From a checkpoint of a small transformer trained on Wikipedia.
Size: 12 layers, width 192, MLP 512 GeGLU, vocabulary 2048, 6.38M parameters.
Architecture: untied embeddings, paired heads, attention sinks, capped logits.
Training: a variant of Muon for these matrices, 7377 steps.
Each number is 500 + 25 x the weight over its row's rms, rounded and kept within 0 to 999. Layers, rows and columns count from 0. Numbers have three digits each. The size before them is the row's rms in percent of the matrix's.

# o: layer 8 attention output (transposed), 192x192, rms 0.23, rows 14-63, columns 0-63
# v: layer 8 attention value, 192x192, rms 0.263, rows 15-63, columns 0-63
# q: layer 8 attention query, 192x192, rms 0.163, rows 32-82, columns 0-63
# k: layer 8 attention key, 192x192, rms 0.156, rows 32-81, columns 0-63
o14 121:523528485466516471488471496465488437563481446517510509525424514478521461545515493501485541491487504506483532488498500473480496515567487490472503481494478486488483510464523484521493461484532501
v15 125:515502502478463475500492513507500500506514525557493534469530497508515483536523498503499526530539543560498544509526541505528512541507463448496490486559512501528477474488490461519511514428534502
o15 123:510517491536503509477506512501482503520502507515467488456543495500499526474480478444512484520485502472503487482537465548493505485551527501519473507583472494501512528493504518484479541485547488
v16 138:505490454550541472524469486476471539507446506535511479507516515520480483498489477474512531466482437472498482462491489532462517547505543486485473481483497553527499499524462522473452532490526506
o16 142:463485515500470466502517500516537507482524488502528457487491495476512502525530554559448490549518487508519539539471539488527492423480485503503495520534513537451538540497548502529502525526511466
v17 134:521474506483517508496495485527516480495502508471531519494466486533549499474486513458493482469519505490497486538522539504492499464504492535509479491521492526517503473495517521512481518522512486
o17 135:465483484475486496509521496448530477522554516505499496524498500510461520508490487509507508484503537513476495503514475513532515501483504521476482504488466486525460485479497481505494530494483559
v18 141:462509493553477504508501555528492509520481475476513538552520511504527505492471508444500526501500549506537524494487539473505482494499510525454507501523498485532520514510496535493491531523547466
o18 138:492489506474499466548435523492446493493522549553493522478450487463448529510512500574502472488482476454495506522481483525449569548510460502488536477490502517498459485462494487493521483471480474
v19 137:534505520462476487490534515492465496522515517517500526527500495457448498479553519509467519524527536517472516481513573500477499521521477486483480519492499513483495498526485460472501507488482498
o19 135:473519509549508509493497509522471524507462487443514483491496475525485453519493469512560497491438500516488514478474539489507541496525529517515516525537536458508503482533534509492509466484534490
v20 134:495519489517491472496497545505493473504520499487473467544484503568517485523482492529503526497469479550532495517515515497483475535492506540535527512520508501498479528508489536555530507473517552
o20 134:504528553486529475529498516516493498510491460515498536495516503521497526480507509489463434521535553520518550479477488510505462517478481471498511486471509476517517517511493497532529553505508460
v21 133:538513480518478472503510449500498443500454522507469468472449469506499496519516489492529522517477504501551549441577500496524527533491493534509474485501503479476497470498525526507522527566471510
o21 124:542507526500469523487535459500512508535483492516524475499538515516506492464497530551508502448508519501504499459459505503479475528468477494448498515506505513481517481490515480485467468505465514
v22 140:538490484544505494486504497506491478477528465456494510473464499538422507500518513492470505504540505499490474482511537488525421500492564513494481525498491490503468515468524483465518476496492500
o22 141:475469495461548502506529471495512482522449559563537495518560529473541424493508511524513487487490503517523524501472471522506538496506468497472478509534511524495470500505529499474499495547548469
v23 142:478506521507537514501492510536499510442508505493550558507503548482476489507566513521485504520509492518542488493537508487491564525530533508516499473477483513532565503509478490493499508501514502
o23 130:522504499511529494504474512528480511538511455510457509538539520497526458498473507533523517522469527470481484517445474492541510476522509510467521506524487503471505498479499476494469570483489538
v24 131:534489531508521484522492520489482489504477495490519470479479486499548501506545476483501492528463457525488496500529490520506497462504495461486518494536481517525509538544505493505487499502485452
o24 122:509508495507526469513509507490500562519520492542490534520502479534523471483506525502509537495501532519498497529486526490520496537490521534500487518508484477511513494475474504479527506490485547
v25 131:495503508493480537516490540473521521528535495539505517493502447505535448455509538497532473521546516510522505484542467476508494479513536548557545462492508538508486444495505507525512474494499493
o25 126:476494521536489561481523508495473497477525517509513504465522498485526531471505454507471496479459494491511510503488491452486536549524476470531487494506493531450482545523475498482481529469521498
v26 142:461479486529490504495484479507500507489480507506511510555493470492498501462471506553519531494480477509468500487527452516442503461530489476536498540514516503514507502460464487520484530519491493
o26 145:508520461512497498524534523465483537513548508518491517517520504534502516477538518477496514491532532486515556497542506509464529518542472500504493525469456538484554459526484485538467487461481503
v27 144:494488503505528500482503488534483500543481505476498501535478469505527484465467495512531508474512478489446511465523488481464573530496521522497495468543496493493522471491507507474512489506525555
o27 144:504509504501449488519503498502460535479527521480522518507495510514513507510474484534461489471482486489498514550492468483555481539519483471499516437485527474455484490533495480497530492519509481
v28 139:525549500508495514503506469472523505499541489513485450525519508475508508440515494493520481513501496482488481458547527505491478499510484487475497527481499455538494550483460501509497484439539442
o28 141:520504504516490537471487508518481526497486488492510556500491472501499453508541538487512485471496474507529476494488496492539484506548527510490538514473472531524545516511499459454510461520484453
v29 146:480488509530493484490494509558488539518483464511526494461483530519457524479529513520533515474512498511527507531510526497493520490533494524433513494493504565486466473518522521526510500500487517
o29 140:471509466500505434506523467468498518512508511506534497493511531465511487506536485503510495514509519461492473516470488481459508550449523491504487513520475491538534494476509540477477519443500506
v30 121:527497484554503476487503514498505490466530484495478529521451518487428503521491462484517489500504467508487507452454505476469476519502516482508489489512466569486510493501525454480501500455431488
o30 106:482516522522482486459481526493507483495483529459550493485507506497505481481478520562515493487462515503485518504504516532529500475478471534536508484499524488508528466482470485509466524480491487
v31 141:493477494495528471497510497507475520502502497444509473502474553491509505488429485504475464497478557519497480479499509544526506519504528472493487522497473532492502513463579480497511480501496493
o31 127:481527517488516469469470510511510466511476506541494518491484499528516546475508542489513462475502468488477493546478499478518504524488514544538532503533473487510464462476517502482474559501459533
q32 042:493528497479515506467522481557492470476502457544511512497553517526516507529531435477516488547524546546531535512515538526465505442538504489517497554489531472478501481517514489509487484481517527
k32 048:526477497540516474495507499446497499508494524465448529475503434474536513503507500549523510487505519463486454471491512477538521503540496551495539422533486498545526463502491461490474519476490513
q33 045:476505531473559521504512487525503527474518464475460550472540521523535525530537515481539447500512506480471477485517449537567531489505502512477536528514491451468496496515509478510501489501456482
k33 044:488523474485471532523479513550496486500522494534534441513435572520465471463522514488473515494478475503534542480477533520457489490461476471502506543481497510448488556510474522499481486482497498
q34 044:477495512477518505505495513515485477486479501464467496446526516471520467517530541507521478450476474493484481502496450489537520498491465530482537474502503476530453466500503473532485492512482473
k34 043:504538475451469524462516484533515495505523538501531508554459530494508530475495489464481516483492513536544511491482515553517486513479504496498456568498514521451476517486479544517518495518507495
q35 056:503525448524469457545470520475491473541509543498502498505496470490455466454452529510500515470506482506501488496506493470460476562498511490501434475513486502552489503478480514493488480505503507
k35 048:528500512473510504506505501507491483473467481472509500481534488535480507527457491512494499516536482476477440516513445466531475530523508529523516475545459544517506484513523485467486493560536507
q36 055:507534506528493466545470526504485474487514491530509506536498475512464517487463507517466480482472459512505521516486516458500499550480556520470456492485490496510454508486447540509503493530487522
k36 048:485468521502503500527492507486493531480473492510450485437493500489450444501466563515540490536522489475532507459492499467490461487492465535490496494501506521517525498492500505463467490469465472
q37 074:552494496486511506495482485523533509484518477509493503535449472510553553516508437507517457534524498480490479506538520518520533463516500488474549541527466498448507480504538488464510516508464503
k37 061:450482485500507511482517516488503547577508513510498519507494475500572536499555486490469478432474534539510553493503499555489521490507492483493460521468545496440525512520479496532528497504483500
q38 083:534505500511520504498513476500505512488496480522495511525488489494548557505524450500545475529510497489490452510529488556562535436522495487462536522512481498453509465505535471476506514487491491
k38 063:494510480500534518485529519516485513542520505525533519541513426513540562481539455471492519446465514508499523505523453542493534520518495471456498535467513470475497504505492463563540499532530497
q39 066:502476492449481492484535467498513502519462530462532488478543510530453430500532566481528523514523513495504496509488497466460481474483469524518501508526531514521557538504477488490493459478530505
k39 060:501515487511477507498518499511513480448464538471511507499490524508435451524441512521506525542495485465516473496488495463520482544482518541498509513528487508551494488477524497497505521494493526
q40 106:491519511538522505494495498489486494486531481527479527531494451473568611485507437520519504513504480507491491500519501522562549494507514489462515516491488488443491445484538482489506522518475493
k40 086:499513485497515507504513488506495514523529479525530527547474450521542547486547446479495509470485510515488500488502457529495518477494472480453506533475508479460492505498495467552498488513538492
q41 088:567481483472457504439530480508519510491501477509464463478484517488529494490508480484525509534550474488503480563460519495482514488437479454532527504548483473467495529509515537491527503473498499
k41 061:534499492503487471516473483503518462490468524501515523489544470483481479510484508529521525509486535486474487511522507421530468503524494526467493483459520503540468512551531487541493471508509476
q42 108:475484492474465520531490532497499504514507516465510506503499508503434444512503558489442508487495524500504496495506495481445463501527463521536483469492517521564505558510467498510482491505500516
k42 081:462494548526502485508503525457506491485531497435469491458535493481529488504500524488503499514490534522477476492480505552546514493543526503504511455488496515489496474505522492474492495505479507
q43 092:509539538507544483468439517491494505469525489518500533495485488470494574512467464530487497538507465521515521501529483512557537529489530467462483517486463475447498460482522509477519526510481498
k43 105:514523542494528482499515485472471502519526489520529496549473477508559563484522458466504499489488507513530546521481484561511518476473488433486458524494503499440491503486502531530488485527514501
q44 088:506513466528503468453510524526523512466463474522517526531545506487496512509470519512525537490455543504519454480487513489537493516541527493479491497504512531539519507488501517501529534513517510
k44 115:502524484487515517512519494510490531501483503535507499511505477506488491506494480518519484481517489488508492464489483475507491494486475551489514517490480498510521518507432493467522506516487490
q45 077:479504514486511509524452450510480482543532548487496501480455442474495479480509537442482516454513512504502513481525531509467527500478488537456523490521503589519495500527521499549509492500555475
k45 074:489465483488494512509490490481503488497510507506554504476505546466489461487479557467470507480505541513460499466505539479450504478540529520523472469482523519490553534536517490494481495496508518
q46 090:511528551483483475520501525484472503480540520465516491508493524566555513441493483505538516511475508496499498474517476487492459525484517501509551515477482518483524481503496529524498479549501490
k46 087:523481460515480504447468454514518520482492511504521527509500474522504512467470476518525497488468476518527500474505460503517448484455496473493493482535485481543497497496445511507496467467511488
q47 095:520491518523525510524493542424505467521479542474517522528454470492496513493479464461482532547523520467473504516497467492484519502475498488465532520499480554488519487494492508450509471489503518
k47 115:501433502499512493478516464498511492505486522549526474519483435544518554507480476532496474507513481475482437486548527460465466483467487505482518518491494488497492471504432493472489458521497490
q48 092:511511455486489513445538489522515524486485495511480483507560541476476513487487525527443523547527480496508500504499506479507549481480495498520493474534514463507493538482475530456504498493482516
k48 110:495557471528512484489532459525491479480496460538461473544517502478490508521496498551494466488508492505475531494486511494506543486476526546509461487493485511494488499517478503478565505535468491
q49 114:490506492517510495556469492511486479527535490514457496462499467492502488482520466511460528506478482492510487526478515508513462509501498493468541498512497452523501462532486480510460495516529477
k49 117:510505493501514511496537502547498499502487502515487510448499490494493491485456498506481500519480459489489525533523520476459446502473519529441477560519507446508473454514477520527479504495543490
q50 086:473467524505537508498482556500564526499443493511519506511521523475468468483523516500525514524485543481495452484520520518501475482531504537478464529508507508538523512489498498471553517478523535
k50 113:488501546503495477497528531426494492504480451486524491436512547494504511500483498473504517512495505527502521495504498508499526473538493481516478517499512533476504499502506501474498510532504516
q51 120:471494484523506493507507468496486484532528471477506511481512473528529483447521482493489499457517457517546475534471521558475535511489467461537463509500513481503517471500532510533466544505488513
k51 113:494527520467508521517542517544493511527502477530490491494489444482490470483539499449530496509503536518537514546473515480451487474503459508511461505510525473486523491512532512553457502461519493
q52 108:468520496491512464477540478556545474475525527469500489513560495469519490501511491507556491534490503463496529458465522489523528443481496489504497481469484458493505495515503508490547515500496476
k52 104:497490494489523508522508494516545464501461543496495529552550471487490525521547501520507482518512484481495507438485467515526554503507509512503530508497474501500476515500506536512562479505508433
q53 115:480530481509495526490541472552499486458541506490500492499504492468530501439529515526461524505468499523518505538519509480524500486503522473467471519496524506531518445480508531502505425486503498
k53 129:479517439499481515478523498549487536461446472495504518530526514475522519453509484526512501510466490525508516551521505496511489520493501490481504505514507502536513434492495518486512435500513486
q54 113:461492440475466514507498471548512470521516508476493499516472503479528472493505474461520481505470497493501508521488465535461500502525499490470513474491498491502516511544457500543478491510496517
k54 111:510510456508489468481479480528519502529476521432458477481512484499550505485530495485509526498464506476503531522523489504476531486550498440485483441515497493489486471511476526540512489497455442
q55 103:522476494481520499460509484482486510460517500524519532500491486513507547503512488504470526483490494500508459496461504478495461488506471504475517466502515490498489508475496492559458515518525492
k55 091:522478524477495453487508489481473451502536467482468527488494482513524539445481492510451523510497545481521470519468491501523453469487499510450520543509533473503516479511492456542477494514524505
q56 091:531502475483504487481532510536498498493487466498495466512499499501541509490504492518476472503485509454470516505458479515496473486514492524521469511501490509544500507508493526506513441469490491
k56 106:505538501483467489484537539475527513445476536462477480468516541520495496468516506447522467520483497498519461492479486538512465500513533471515502482488505512502456482476518545512485483471490534
q57 118:507505579518492532533503544480471510525517492505524452482511495522520463525499509488513491500517468526518525520465515527477484477493455505486482512518510511507525528468514535462532481503480533
k57 114:536501522485511490504547542509476520474517504509513519501486479532494459507474548484510452497515467512511500486514496507468477468481486450500467553518520528502524550440491515488506491471506546
q58 107:500508495528479482497536537514485511506512526517493478521503509508474486514515529470487495533528510520496571537525525495455551461481526487492482498504492506501517545477533543481525487504495486
k58 100:471483475503469523484502520474492518507467526553526481510476556502498481525558493471497478508512541515547519482502532523496539487529510496483467521509488504501485507472465532465522453512507517
q59 101:498464531513522563534474515516494477508479523482502512491458460520493536495459506465450494500536462505531483492506455527454498509496458459464474536514534480501476452475519541519462493477534490
k59 113:505496465469475502514508480538456528527496436464499488498455421516536526497489474472481451511527507504520492492526489498464505510511441466500440490484515488487465487517451490492475461515481485
q60 102:501496530489517485480505505496477443510507538491505473510462512490432489537463521492485487470521487502482518480478527465499525501548504505514468489520499577462478523515499505459508487490493489
k60 116:478467500473495493511504487515441491513521493515514494509495479503487515542477511498496458459490503512474533459483489483522532492514482496537478490458522522450488537494515469487491490493489515
q61 105:536528521518507502501538478473477557479526512506490501502537545513489548485510504516509487509498509502498526513496531518469452474468521520528514481524476470520497497485528492565538506534495524
k61 100:521545487521499547479484477519496512473520524484462483534516531519501449475514525525502463522538485489495537500463518482509503422465510494485525501522481499517482522480536502508501535474532549
q62 112:521521480492491520490488481529540481474497522463478527508481506536516546512484497518514459553529489498499487470505470515502549505454506482507504484523509492494464512481487536509495566513487460
k62 101:488503470490528515467472444509539457515517489468509532489495507488500483547489495544499491480522498462510515458461471529504547503468442531487524479507496470462448509535478514507545509488510481
q63 109:533485525534491524497527521453495499515513516527471498478528522509485453441530503450549484530476507512514526510510550499444494453490511498478475535516496504535501510453502538484523483504475552
k63 116:479504515503498509481479525520526505501541513543490485491531542497508499460489533530520472530506499500503510513498538504484511417479491507500467530513471531506557490479492526446514463518500586
v32 085:493513509517489533505503504461465472480503537477538488477497525483508540525519514509513494519503517499457508492514439508511442475539512489504496515513495470487504533525509489502510474474478495
o32 091:482490480485499505452510524493489472471515503520516511538515494518464504497485499451523502504490515494472513498447495470531521523511527485490545511477493488444508512473471492522466515445514503
v33 091:486491505500501459476485508464495495503512549533494482477497559452583454486475511509514492545486500528520467504495503534443474521523533520503514504489553531480538472462517543452492503502488517
o33 097:460499504495503491498503520485483510501497505506513510473504460513467450484537542573545545506479486515470529520475505493511504507473510484509481489502483544477512515491475502492484519547518474
v34 087:479496514533506480503531502489514504438515507476535504504477528551516480428525467498467511470492488513488510484457538489556476496538464515520509463530502511484483507485508534532533504458471530
o34 081:512521531483526546484472437494464529490483485479526556512503518531532478509447476502508494475531502499476503488495468522533480525535499542502515500492508498536485468497493510492519506514540505
v35 078:563481512501509488526477520509558517492492500503480511523536483504458489546539481494484480515478465530555538490462511491466492501518506490498472508494523457512524483441490499473501482494499499
o35 080:526476498503495469477513491502565531500529507502516503467505515506482480523508482498535488492481522475448524441449509543460504472507483484516476546547449490491502540452520519508485506507507483
v36 105:485492514502488497494485514494496474470501483479438502476537572494505455467473523500484474456499510513512559498500499471480469474520532517526486530500500481483504505514449498491477495460465437
o36 105:498480487477454509527489497509484529505460481515500487574521553525493465507495530532498537531535539537444487526533518535464519530490495512494486508532492476466503473485498481464469553483465504
v37 081:470518506473550510541466544493498487550446486541497491484488503504537490433452499489501496504487520540504532507470475507504458503472450509464506498474487494451482541498530522536537512503499525
o37 087:529501513476472535508511510495522481534526475501525495466483508462494484494477485520468439508520442523479511460457529472475502529469458462499511482474423514502462472509521537505549529518532507
v38 081:514515503483535493511464532532484532509488529496523463530503471455514524520500538485493512529480552487475456504486487517472464513520468465500486505512510502532486539493501487454495508462477484
o38 090:454484489487540524506493538530532488493501475484508513505472499475505520503499472502511477540544527459527498484503526511501503466505542515508500518501496490524496491526482504511490498499523492
v39 068:507495503506530512488507551504562520484528507426560500547499548526520509491484472493488456501486507480501494512497492499503482519522514529512492453473485490484510509480505514512501532492517492
o39 081:526492510504522507485501556477544481487511513531518495506510501516492514497514495538488506539541501514456480477505526499489454481487494525527474530460479489504494484456508521510508510520513535
v40 094:535432475475517486461457512528483510493523559535456505484486501479514482541506516530493536467490536509509470511492529499452476503528520491501521469523502489534504493490520505470484512527484479
o40 096:473513552490534438495494507509511497518447524484497507471523501468480525497526500496475498461519490489519445520548449485493497521503506484524498523498540474498504522475489487504503524484492451
v41 087:499535539517536494472446488525537501542495455445480479521445485468538512527467540478468515502522529482526512487539482493503443542473483482505480533506501525501503517493513510501511490495484467
o41 083:526542438528459515509539521492518520491527487557513475495551509519529492502520526466487479524444484518501510455482507496480495466512518480494485544516445517473475552509493525467505515495485518
v42 089:488488498465498490477521482513503514502548522505476517499494525490473483499512517504531497510473526507526508501522466475456501522495496517534531464492513520457492517524496453524477490526493525
o42 093:554464516516500481484499500469463511509477496506499520481510476493541490498487497510511529435499523482523489503494478470497436509530539497495536485473447511512507534525471499507481536502538487
v43 076:520489505520510498494493551522493512484568517536474513464530487493509489484421529521515512512490524482483511500491465493555473473452516476488502520541532457469471503503504494463502504478519512
o43 084:494470490503493517476442503522459519525514537504472539491492433486508522458483446461503537515503470524548477497550487502499510483496523502477505502537474506478523505496511467488527540516513477
v44 083:506522492523495538466493534483518540501472484583518512498484467489523492479512498470494508460524530520477461525492533464495511506512459476476539477489515479504459538507516454474519472531475466
o44 075:459546520493480531537522488501506492475478495546484488492471487472485506498502499513508470499531513430535512509528539482493500527519494506506494496515529484492499510495499460475525455512474508
v45 080:457550486507508491492476501470455498473507507492546563512524488517495478489468528512533497532493501503510478544529537480503491516513506525477500482516477466457458491486503461494515467510485525
o45 083:504485478507522512498536501516494545503528513558520494477474496486470514533475515506501493478515504505497515528488478456486497496505504451494512487476524498478481505480516538493509490499480500
v46 099:514456496538549508470521493533521531490504485538506478483530539508521489473458484522493475488492533553534572492460489473466522489494507544501513478496501518473537538524483501566505483505495522
o46 095:513535488486501496546450493527473536504511453514526473526518510488528539467482515543495544470458511519517464512486494515505521508479480498517474517500459499506488519514511457439506517465491483
v47 085:512451532493469522496476503487513424516476485478485507441495500508500491499495469502488499468510483506478558524503536516557435487495475514524520507506509466543502502495513488486482469450464508
o47 079:516462503498493555505535482519520514507527511503531497472489529513509459509482474469526518482578489488492532563489501566487468526443500523499478486505467493495532524483506499525518521471474506
v48 094:495484497449505496506482505481512456484513507499477485580493530524541475479517517475493469518519475503538480467462488506495526497500529497469485464499510474547471483507500477502487545470520509
o48 090:505548536486554518469518506468472486498459472460461544477543531501463534502483531479498511524466465497515500443469466552487445498480478516472484523507458481504507468504473489545537505470515524
v49 092:475521517488553499466489469520513513537485489467501487484542505502522452500493479510497450448488505509506517530502489494554506513522476491510526505464483524505503493486489485507522493542527504
o49 090:501545500506518504483468542518487525506487555511554487482487537494498522486491508507483457546455480499464492525520541517486508526471519518483489511513492488484493480488530512459505473493542533
v50 093:488490496556527487500468510496487488476483485509541523504516501509506531496464492517483496471516515477504467497477532495501521480472493497486494483479515483479442485523507527489459523498531519
o50 092:489479510532496502505487527508471502509503495499464486480505522510505487457532531493480468525464519527523500493478496533535468462491514477490519504478558543497470458493532508474498510483573514
v51 081:560517507511533487503496533457487487467485473481503504507519499519519505463531462516499473495492540513505501510487526492506548506485495514487473474498486441487492505491502459536537534504497468
o51 079:483502539496494466497495520508513504510491536507495526497488491460470503451491450468471543496524474474478485497509474513487500479503501523488500467494438437518511496458522469545501462533528538
v52 071:494458473448478527506541499476495520433472488524498501535502512535506472571540473509477497513448474483501491500484501493473491477504501548483476499520510476486524495496504476472524507526490488
o52 078:498519524501485458515528521457511513451521498479504499465506487512488482533522553492479515498536498462511481484507497481491535473533500482503491492523579463521518501480495510529508463488497508
v53 085:498481438462468488490513483522451544458488491477470483505514488486517473494508462532472533474538476553500485489520501493504486482480447474516500530540510514499489456514457525477502497538497532
o53 086:493468503524513483548501510475480505507498528493499524547490488547521525494469548477511490502494519504542480524476483451492548503459499524478518531496551496507460508518442529512458469528483505
v54 077:473500505478467484521551486470502526495488506500514509540454510495490496547507498492507477531470505499482490507520459480491505494538522426506484520470495463502485531511496482485491468548491482
o54 078:537511484471554509486508471473484466476527492525483522503501490503509474513524495497543467539474492504512513506482517476469510523503470512467524487543448481499454520486514523522510503494511497
v55 087:498504489465486533471520521493475480521488489498474474491550575513547471479514457496479481487493484464508502525533511513527489517486473466443476490508480494508519486518513484483507489499463463
o55 085:551461497482477478515464505488536530443481517493492478507519498527504518510509504497486498509488512453461435521509499484473502543473511487491521487461523508473493485512500472515505565491474512
v56 088:483483515457498502509466500524528489448509517489491500459522511545497463480501464489478501470515536508524471499521522506509520508544486464510506495459479510520530481461501508510526478467507521
o56 092:508558462483485507501529470483472510512514532503550531510537459517487492510507495529456500489483490522512483567495495535494498462483472484537455492501545519515502512477517522506466535489530532
v57 086:520482511458458506511483527540495520518498475478494519523489526499477494504515505523489508495533474511469495507516492535484504485514506529477507524496482489519466470518476516469531542562504479
o57 086:519505478491516500506550493457508529447471494491477504499488498518545519531513513492517479506498494466509495509497505493526517502478514527503495528517543516488516546496526540509519494508491531
v58 082:503519483572526476502520475487530497512520483517504492516524518541509494551474536506526479469508549468508546472491474493481511512495501514453507532500511486487518531487513519436490431533487509
o58 084:533500499470513535514524507516544490486500491504538534463499532510457479523546496523518488531495483501460531489552487463465488466503507432487500492494499461514501473498510527500470497520487468
v59 087:508514515472503495514496483464523501488533499487518485493473500505541512494510501492467481470519480431528513472518484497492488466509531519531497545507472461517527430500464469465487522445521459
o59 092:518505471458517491496477531478487541533518479471472472480503496482439525539509504524462487521513481508507500526488486496469479456509494560529486488500500483504469499505482542534518490511474480
v60 082:463534473477488534498510510492490515518437485461534508551466539516528480515467503519501507523488517470508503495479541522525490504474553469449494500515479517490546483480499468496511513492506497
o60 089:502525501489527488507465512467524504531481481497493473471495540515487477526470509526482555533535525486467533526513491494481513536498494488509482469536460531483511498476516483505498507519506521
v61 074:483511474497471506503504476486461449562462509537486523470462507489480466467466515542537463487481501485524519478515526519490456529504509472519521478484480502473540533449554556503510458500521497
o61 079:503509512504513529529496461503474484507479507505534467478502500514486479505479507476507526478513486498514459520493525442488464555461519533523522510467507486494530507480490516500473463540483513
v62 103:506518484502483532499501492461497475519487424478522524480527533511497522512531472499530523477498509505502497519507503526540502524495543508474475495532513487451505564492518458522482464524499512
o62 104:508490518508460498461534459475515505462504543516514490538444505524535506518428453487458467495514469502471457518518520446480504446516477452523480486477476537458503481501466464504536516483480533
v63 081:486495460472530470501490470513539500479510525511483492440508529488540492508520527496469463483489529501512452475522452493518487520524507438501508481480504520549494531504489490500537526521519538
o63 079:570512529477483497508479476507482479470518533505501491493506457488490487505546482503508550533559491482534456495483455502515468507474492524510553521497493472508482529499503507519522520515501482
q64 077:521500505476546501488452495475484461496486536526501521429540496491468493527509474503508467508438505508504521515501480507498475502477515505467503471498504521490482466523517500525475491562460503
k64 051:515483523519502514491486535519521468487514504476521462538475484491466459509499554529559498495523540509500533473529486471525491538536489498514497504473495465468505496509489494478538540490493482
q65 084:517530475481508495454471519482457472500505517529504494484541463472525496528534474524510491530504476496459523512456509517512517463516514501468495495472473524529457521556480471501520494466500519
k65 067:518474514509495504517459479507529501463489465496471496498519528494463437532512531508503481493445500502524510521449492466507517496487500501513456514505493489498482455571489532480496509553469476
q66 083:515538495490506498451487529534473464486488495509491503488536506476504460521523490515501498489495531487490518499467536494482495521461548544538491508473487518544512503503475495484511491515511495
k66 057:483525486485526499529521456475504495549550490476494493463503539492531531458487476501464486478526520497440509523508472523482466514445460502492495493530505479498448468454538507508486489506530501
q67 091:508522514526503494489548519526502535516500439439461486584502519472535495500493508527488526485492497508507465531486476469531487470540500506512480534534502520509516479507515511466507516478505497
k67 082:480471520498495503476507497505498494534510536513493520502514508491490517451467502472505512471530509494489484497495513502472470497472492523489528466508507457485495534449485493482547520464512517
q68 113:493563539524507484484489522510473493501479469491468480508533529468462455506500503502487498480495533513491496488455496500495489508469533545559496502502504486533531515519501503464524522523508485
k68 099:479493504516524511476531535520468544525528511505494491506506509474499502457519483509536506461546505485491482505521558510490481504491467519510513483497517457483491526471487487525533528480522512
q69 090:526521490527502505488538498528512545477502460444469486573515465461547511513515513520525512507499498474528449522500475460571486488526493490513484512511480511476502482493533500505500522479466506
k69 072:488476489514467548528503506546464457486491523508465476480537487458463483493482496495526513515525483521527505500470498540526517498482512544500533512497488503514513549494505497471537505478492503
q70 124:513562482534513475495502506511490514480486458467442479575494486452523532490498513499503496507489540498503492498481505477551532528495531497552486491502473498494488480478541498492527535502485479
k70 077:526515508496536505474516515488530486525505539509456527486515505494481526517473520492483502493520430500520502522560483528494475523519495518525531488520511460510493503479507455504515513439461492
q71 136:521452442507534485461530482489487499488511498479541522512507477532532558476502499528527509530495480520541498528560497484524500497550442453459520462512507487470509451463503497530495465494508485
k71 124:522521476486487488545485453508521497484478488487471484458503505516490493521479517488500496557487479520535515518482463468501502488487521499504472510488489528512519470538497470476470449497495502
q72 100:493501527478443490503485532507510522491466479533501503445493503516462459478534513456455503484497512497467516500500509478475481507463510504540513527534479503568518539494466513481498486472526560
k72 121:475482504502508497452516541471523488525526517506544492557477496485470495474505464511498512440525529485480472486491506527502465482526492489476500496532511479476489490463508501512503533492497510
q73 131:486529560532488485519452535522507501511483532525476497509536501420468494513518547493506522479486491509473534448485503500527535511481522534558477525475500502518517532513516497502511506528488480
k73 084:506469548529473499465511538473509542494516463486475484472519506500469513510482489469513473484511452507518516484513562521521502525563492489515458474522534531489518495450530500501531519484472525
q74 094:453536553524473504550471509523508488559519484495492519489514493463455463512462547506483512468476487508529503467481510544524524509506498524551496520472538475513487534515490492497520520524474504
k74 087:513471547506463481519521527517493522490484489484506485463482545497461545519522550462464535502462467530538530517500460506525488504538501544514497463461492528526497528505503494550502487524475535
q75 103:486495519520552525515546515487478488488532482504530510493506487543540539485460495527547472511511493533533474505505516500529535498540499480472514484471517506455506472481527508510494484509503469
k75 116:558522507468496484500491476533503523468491519480475482444494535534514489513485522483505496548476486558506516515457466473494498496488461482511476554478470514539514487503506519449473483500503533
q76 103:521521462500471486498475456543500530527463509480488490537498503523528489504486493532482470510503510534501475452492484517482557541527521519520489519512482468491488503548507508541528503541487464
k76 095:516505492493555461490504469514505474467465480548463564511475521497475517509457522484482521563512454515482519496513513504491511464470544518478533467494505520491449525541437476525485488440524446
q77 104:531506471469502513465529514491490519490489467468455524535513525501487466432503486499500473456454509494513483517465486512445422460546492470506477550502534504515518455478518524456522492489502537
k77 095:493516502527509479506546499478501505494504507519532495514504515486542538506499453480455490478494483515476497481502516536505478461487514534462475505506533502493519506454490508522509535475507516
q78 091:482508497504526445503529496518527493491470488503537512505495481499458488521481465525531499502533458462534517472503513492521531519507503494497458469534524507512492503530501545460488533541526486
k78 093:485482519469503460529461464500493493452511495460518555524553454511528520509481531483518507485462490536454488496515527497529472513507500520508528503482487502509541495577471451517545482488456477
q79 112:536461457520518492489489490498495465527505482560540505541537530496445478501517524505480486463509508537522507535488508473479489489487469473498475508511517499543505540513558515481524512500499552
k79 104:493470535498500461489462534461515509497496485515536522490511481529508494482491495466515530466508463479507547476467498516531480513514482492520480506479524538483517459512510506518483531469480533
q80 102:512493439476507477464476461504505511512481512462468513502512537544491482490513468498514521453512501495493499502520498468511527501510518508511516440501539506490533518516542492470496508446469475
k80 102:491483538516496496456487517509515515471523490489527543519472506443484489505472499485524535503469502500479500451511476505524501523465495461520525499481477525525476534474477519499496527498523456
q81 098:487515492519487527488481477497511509495466485437521534511506466505515475525526496494482515510500499485523454500465507534516480503498428502516500533523514500485516508485500525536506510531486535
k81 105:480483546489480490497521487476461487492473547504524502509495537572509544477487511478474470484448490466479513514481490521455488513499486507477481489480480529510517457469470552523479500472498477
q82 094:504519512508473493516498495476503536547482471508494450533507509510493476468500493503483515509498503508546484520528536500447507486535510512510503478502528491464489514500547434513536475482468487